Weights of a small transformer language model.
Size: 8 layers, width 192, 2 heads of 64, MLP 512 SwiGLU, vocabulary 5675, 4.26M parameters.
Each number is 500 + 40 x the weight over its row's rms, rounded and kept within 0 to 999. Layers, rows and columns count from 0. Numbers have three digits each. The size before them is the row's rms in percent of the matrix's.

# up: layer 4 MLP up, 512x192, rms 0.141, rows 386-407, columns 96-191
# down: layer 4 MLP down (transposed), 512x192, rms 0.0556, rows 386-406, columns 96-191
# gate: layer 4 MLP gate, 512x192, rms 0.137, rows 387-407, columns 96-191
up386 088:490502534489536472459450482523466466541582430465502514506469486537438534453484532474572475508475557454535513505481497513503553560559481439497446447548520552484469556557494458495466459431470546479561526468549454425477471494480517437571516491527459506532478474455551546536487516472483501537
down386 103:494524516517443576451514491518514489538547450461490447516497506451537436495540534426462500442532542553467521492513473485547441551464446491530475437482406548575423522531489548537483471468496485554440567530529565487435536469546479506539465487489533522433553512483470465566553500417503434523
gate387 080:496461487454501497565459563525484534467468461467460518492500532551517520563522552575523527475446538469509487478463518476531568531513554518505473556530552471498502490495446481483630483462498521504405501533463448514484533495438575533519505463502419462497515499511482483471496497433451496427
up387 108:491515383563555557509470529521495511557521506478544467518516450489540490462458494534497477524528488523519436455435445445516484542471500473534498506516467516429509480552518495469465464491477379489446529510536533481523473522531582499503526502413470525517461497557482425541540485455494533451
down387 102:502462463421518467451533468504473500479509475520502534458576445542477503498546518557535472450484554504470509502551458483479516508540465490495488504476499449583525520453514472579532519498486537467553495505447401457579525485537530542558491502528530455418539529537517491472444531556490504545
gate388 090:565525429499494505533526536482560504545497512560506569421434507469521508508450479471541463475519462498511552497523477491545494581552512508510489485514488492525445521536527491546512404581452519587430453462466431445488473595473557551536347492465576510540452496515478514524502516477562471494
up388 092:554440509558461451528418527535440585465485496554494483551422490515532511482557494547491453517537470539510480513531465459490516409475484519534472477534545540503513528483425467539551544489489505482493479474534458513461571444596422488466531467457455462525494536536524426516553463476422526536
down388 100:488577519515512563415445568439554411487537525490520490530487516448502530429486596537494555483512510537504499475553463567436565552448511460466592498456505562495558501529476468410423462487477523551424440448506537488606456491558564535501445537600561483531500472532450485520402520516530482525
gate389 097:432550474579513508410538489501481531531518476526465544495487519503489430518560549593500480530539566505574488533540578491486534490505478520469503531444480512458499497461503436468490522428542404481471463485502510467493583491496519459522575517474448469472531523571525515514580457481547555502
up389 093:469566495535540498437535484577490472575494530476539502507460522511530525556571465516482485495478482483595500487466476427521497539540501465499574468487410505448513479469473490436504564538521466517488487479503453402537509528458546552494494533493457476496442506590509646533559491506470505516
down389 099:468479444457429578545548473548481463487514556478444507568516534467526528464548529465449496385481529505500475465460446456515522510518467486520440509432523454482512460495519542491529462587492503517484480462515510459489425543444492545504511510534504523442484501530521491536414513520557512554
gate390 123:528524501541550414550484479506576549442493498544506520535498489637438546496485525513543479488470519549530453443482423526514469526437493489481464463491491519535435512472516506516541550533476517520465516464522471444446521473547424442489589454515470423489530497533579533495442420500474452538
up390 109:546452489422443508476537461476529539513510531540533450561522542502514521473494447480522501469447513406511527523487418495505475512458477525524485572550504510571450525502387491522480490503426443535499514510520487497551558508450481556566495489539539498482430466489507560587466468517422479464
down390 113:532488512473508567493426481493482512486416444527526505481485520471512465515501496626476566519584506559529537483470468475504478427514488517558537448535533522439495446510568450498484510505527567510424579484552506425521519568493553559521513562471480480596524503499517499538475433450473534480
gate391 094:474553476499544472420458438424448532491542488527498510469548470528515500517510501480508417477496557403425517547490552510453487531509506549482555517550559488463455441544499461520484505558503533488495532520458508433451536534490468475474405408496552553598473460452568418538537533500512475525
up391 098:500563527509583487527533460473510469461479518557535483529567503443489461507442498470526483490460460467434553498454536433510572487472468537530454584526499458451475537494498456449572597541534542440455526514516512455491487456458548485562466481506572526595498539577545462501481483554532528548
down391 092:536464466502487469486506514453540518536474534485505432509433517513500508519475551535475604478447574502437507490510527517444448496503491504475587530499500500559461484518553493493560484484483522583509477502536469533492513431518462533498408421487554444408517518495511527488500559515522530561
gate392 119:533500565498560506528488460461474494497495497515476479504553525475591495457488487452567488506517455538549498510493486568522401512487491448536463526572475522491456521506506443467558550526581460442524470518497431514424570538486499389501520527502501555492483481493491514521485442527521611511
up392 113:478470519494479525473575561562460478558502516542494540528552503512503488445563519535502436521500489469509576506536496407454538596512512484537557523540558485510534502431437459430538535460422492497496451542471429468472474480431468537574493521503496506445394489514442413518518538462433516513
down392 108:525556504537506539482520447512475496512534562454510545506490550545584512536564513493514476509517483583481539475510469518494497433525500510428458514500534539483463523485486502520434466559500492491548485554531498536550512535516590468576521521471531512374492564429459449472459548510456478496
gate393 101:503453570508542523461522533493495528565519544523472493509568435510548507509517478531510464567501396451487474496478462488481528464517575456444530473493593479428501479411499558520498558500511492529479536496490419592515570493528458518513583495496482445485456504557491463463567479473500460486
up393 092:525473501508448463526482494467554496462481497502563508503451559482439506539553495524495546491496590510472497439477530450555491420514542504577554480510442525487492593487467474495469479533481561432462525569517472494429562498444546537485398480462602532445486528537550528611465532502467499456
down393 104:548483519458489509379526430485498555531525469492434484494601490506537513583532517512458555584517515494437449506453562463494503494533386471457499591541503528484489521488482580487480493469460516501484507567526463480530463479456524488488588484591471472552495406483469527507500465521441503503
gate394 121:470415496461476444526422458479502519455505445547483449497548488540484536491580393533513463489472518494501518512500526506506517452521536509516547515527527561457459533512487473489531546458476547476421462524574510499585545509470434524449500398455504632569454520515539523440428484533443565537
up394 103:494476472510494520535501448523550537540551489445486531528488541530496465487511506500507494526467435518494568485493527553511491581465456456503512567468436492452485549455535471468583464539494453518426489517531427491483524466512458515541528505491518460518455533447448508459534479526610531491
down394 099:520529486517514536466522495472522474486581441499482466547478510493466492489501476464490475432464608491582487495489591510459478517446443483513525547543438451577550485504500544480537481520543488506504490524454480472559464520511567415448430463466471465473496564483478468519527504505457494585
gate395 101:553523512546456469441559534580561564552523484503508508434463534492401429456508434518470466515500414561529544509500518547472486564500438482488421493484502482514487549460479527545563514462500492540462568564423437501438524509470480464475589534516435518555457485469498460464550453492493445520
up395 110:489632549510438492556507412457459409431499473495426538537505473483525538526484531541458483458492482474504557530434463544529515477571509543527533464493515529520480505449488474470521472531563412452527440509512447519536485481519442494462430523580507539541523517432520451555512494481518556475
down395 102:539514490465501490438556563549554500562510520521524446481482520502533531482483450463537511495495472537453447422503508470495546523521443530425518496505504505586435426521536469499476490486452565531513505446487539495441506496426541486523549532458461456501425548445562534474530546442487439538
gate396 081:526576480517515515556542488589485547524518533461501476472512457534456528523473516484475494488521492507544503531509522556524424442563485515425489471507499448450482581520472537478583489571548488493539533544418512595543522402500505477545558520526534443489479512475459453552552541522584542549
up396 080:469440507489526496533525556564446501484435481475588514492534572537530502491420504507506442480553559558414500528482489499434462502417493473432456498432510527583482524544475487543508483553451459493441483523536520502522462520549596500454533452424471503503469463525482471473451463489470498510
down396 086:543533492497435480515550439449482575554468521565542522436524532534487512552494466508495515555529458573501525532496518472488519449530571469579513438477527555556557547503513541453474466531499546536549451545451442500552450511377506491553490520547536476534482457496488499557544482503518529524
gate397 096:474462398558467552485484499454505476450499451547487552511471519425497515552492428414491515492482461526542530497497490466462485517525527479552516533457480437500544447545459479491550543561511449508418401532492583488433491500437525560553516523445493559469495426583494516502531485496493446483
up397 094:510484483548592456454459515461513398461526493495505508526446454523443477525506451508439501522508503476553479535465505466428483471581522529470529470516525479490522479478483480514588462452522525454531467432502483549522566505516467472444455465499510491559439566470489527456488474480468448537
down397 098:430432492449550412528465524525483569514410469493471524505556521498554564511461557525542508441490508500525511519453501520546481453444493533533566466509516527529443542439540530532450506524491485470456510556492453461506529474526498411494511524563428476396488489480498524504545563474468444508
gate398 104:512448490482567523561547532470598444524536468477492527470483532432520528520497549467498423536505518483569443470513474441442463500554399420503524559464481520498533550547464491550489500415525516510486493496442415433529462492427539534527490494514534505375423477502509547499551495471516450491
up398 109:477521532431484513479491547440494515477499544546500530524408555449530513511512567487474447475495545442510510472531477555452411491494425458504525555457562558550537475554550539583486538456507486473511465438514461447484478555513445511505486549488472461458524524556425515498509473558471490486
down398 109:501547561467487432508526525472526469558470502476452479510475475548522494477525512509456568610510465526506487450517509443458458545478459456524507536565470508513468499544424485560534521488494574452467477482543444522524512559460506423514522449506545439514471454504446588517510475486482532489
gate399 097:491366485528469490533459465503507531556495592459466547495547484569454451478527460486495503449478434462502488516487438503515463470516557555509513540485490472509456469466537482434510459510504546493504586518522587457492442473527495431492434438564527538497534461530568560476499508449456517480
up399 101:554594458478414483482513472479491534522474544466484556500503508580456432520450533477484535478525473463460476520424507539502486514516508574525465418569565492532488564564428486484527542498555543527522557423591499450515459583490472470522519573540472486512492563518580469526497509496479496497
down399 090:548554533481520522464583532538497505525550551541497520480594505504465515497497470520571470523509516453477482475551506461499516517476498490452514522494505526493471541481484512488418484475463513459431524508494412453548497574492567460437517514493496544470433501504453532533525523472466523504
gate400 086:488474469525505511497545509569477537499472504474530588497449491496525395531502555458537571484473419483512466496540467559506499484563433442505510505466531433506512563463441492457475460522491465481465476447525452517572559504541498504511461501450513439412435551451507487483483454463491571495
up400 090:437447461574510483543453494448585486463409534569509436538463538441526480506472488493520473470542488525497447470470432520498552499473460497527505489564513551493527508548561446506557475571544500481519598514457500506517489465507544462490543499482552540412581501494471461546458449508507476467
down400 089:542468457418490481531439454480528558459569548429477532526534494550478459499430528502480548490458458489537536544495532527514496475542500466496536475527428490543504488406449486506444484435592463503503536483456455468531461469490468474567465479505513467538514493426504501470501563484529504562
gate401 114:508538462463462501564483513540458477494446465595537530521462457507558484386516500506497479546533406453453515481500536509532524489444442422490529497555476554512491539603458492546603580547502454480520483429525500528530537489544524469524478466506448467460450502471528512543498566526494479575
up401 103:561514505486544549502453511459467497498472545455515496466461531504501520505501468456529475512403533489461448502529475467474471525485551477518500520487519483458509561489597486424466437483445551541461491501414532480486545538448564506493541532376422499614444521461519441528457469472470606457
down401 103:462510505435553388484465485514545503494533474480454552421497476467495470472463512522522533439520466486470492490507488543494523512550518485521548427552436536447477506562498518450537471517539453475578473511482484467472483547485470473475509483516525417456433524563480553545597491506572378496
gate402 099:513545527520526494526464499504389456513544516521510533539474507472504402476458442435501548526431474402488523459449471531511493562485574500454531509564480476530513561510520561496537501442511541476485534490503494469481518469527502491532489568542531550434514508464503479508593481470551577584
up402 098:540575506489431562472484461530484456440554497521475528500495493470523560486476485475470472500465432469528490392486533482528521455469459531582423455473514542509465540421470504522559555510403553483479463495461483551459455431513536553480467469446533462479472420601484428531450463490500530455
down402 096:518412488531560466526511534463530466460504501496468506441468466501545505475550558513516456534523498451530492570528446478501471503527512533534619476497458488486469483552521505448486439467547480506526480493545515531534507493468531504505435436501417545595467537492455542466480495494484445485
gate403 091:503491499522505482521498531601480512481513492498506559530510506459474482437491484495447449535522471463572455506450540495500497465454589436509522493512461394562483510451446604509565512429519430494443488527522513504418550551476496491441518541474520454503426548563512428510420483457506553450
up403 099:475519519454458503599558514521497564531465502508515533476527577497516454402511464519493518558549512438475465454507507544583478512495495453529518489517488413468434515492444443476596530461481461445522506511513429474521530494460483537493676514484474481552536518491546491526521456477454474459
down403 107:561504481549467520320486444531507440532508509469510493519465496541489475596490479507489511469448491506549508525493484429533541499512463506529499518482521554524566496533524527573412521529500491529477533450514521540481462548498542486526374507537521537492503500524437523529473590499547554477
gate404 092:397524489537518468530477499553480552512533531485455452499541408488412467513516525485514493498432501527506578538500504534492525475538521581451509477511489520513455496501482503505530479486484555514515610540498485487477462478545474499602484531498468506521510492530485532574553478509495479435
up404 101:609499481577545466506577551503492448472426480465514439483517485503518465504504523570545524494497543515469473552464472535480525536489469477536437498544463481456579477562443503511557414529568510489545433493458435533532448509460507464399480475550474462435534458446461536496419525534490473475
down404 098:488555478491473544515543525504523483480494503506481535553495507545528464568473521499497484550525495531496443463494495627422509501487548483542561530449494464545383514570460516457379548483417493531468484471460564544526520504530482539449484473479436533536424516463555441524515465537549528530
gate405 107:520520528533557489624462491435439542456462474438483494555580445480513517500418487456485522503514418455500520467497513472433477404437528473505546442506561531488542527493455527522561521528505521463518470473562461446445501429416508446497520525526469458516499499543494445532571467426548504516
up405 104:520517568613556495484459502449484558523501487480507480501557586442521500535483500421503541496508453511439514498546457439432489563444484485478510518450518497483435449495476473511486467485512506445511544556434477442486467516456457558539488432545487433530541484564519416579465507501476460501
down405 101:477530412472495475473447481491501418504476478468533504534525451462440473407502517491530602405522443490467497467526511598522453513446453511497516525457496506564378469525457513461556512465445544512475459527526472475541538554480513452549490485513522481482553547549428483420464489502520493596
gate406 090:519532575507527536445498603544566530537540423527474514532496546496523498516504519450444455544471529502476478527450563484576542537462602581474486480442426561551523471557517518454485434524462559455465563523466487466556457563540484568527431473499496468460539453471517448565452490506561513506
up406 084:449506468450504505573523493542452468403413515497467473409517481519586467510488520487488495517503490536474489505533421528436430484556468547485506526481519445420511528471543444536527499509477469498492505494513516587522511444426549396420494472500519548509465549538464538447620525547540523445
down406 096:535441523428470496516483489483492490578487461569488526441472512499516455553458455468460549566482573491468511487503491549425517388542479519486561467431516576514492484478502580564407468582535549464530499499456489483425539507542493541485442511502489475483451554431473494432528608512513484495
gate407 077:520496497537493449506521516461560553413464481499463527531492424475522415493551507531405467483463487515500432511425533547458516502498485479474484504506507552485486430456527437561564524452510509479447520463462501483402475580554456511479539451578493402526505500577556417471474558460441455467
up407 115:526446480538523520512541516452503484496514509528559505482525444434534489516491444498539460515481525522425468534489500479403514494557410438495530535496439451550469507493511456430440418474507493468578520507507492519509551492552476460449476487526455511604601529517486533453509429473422477512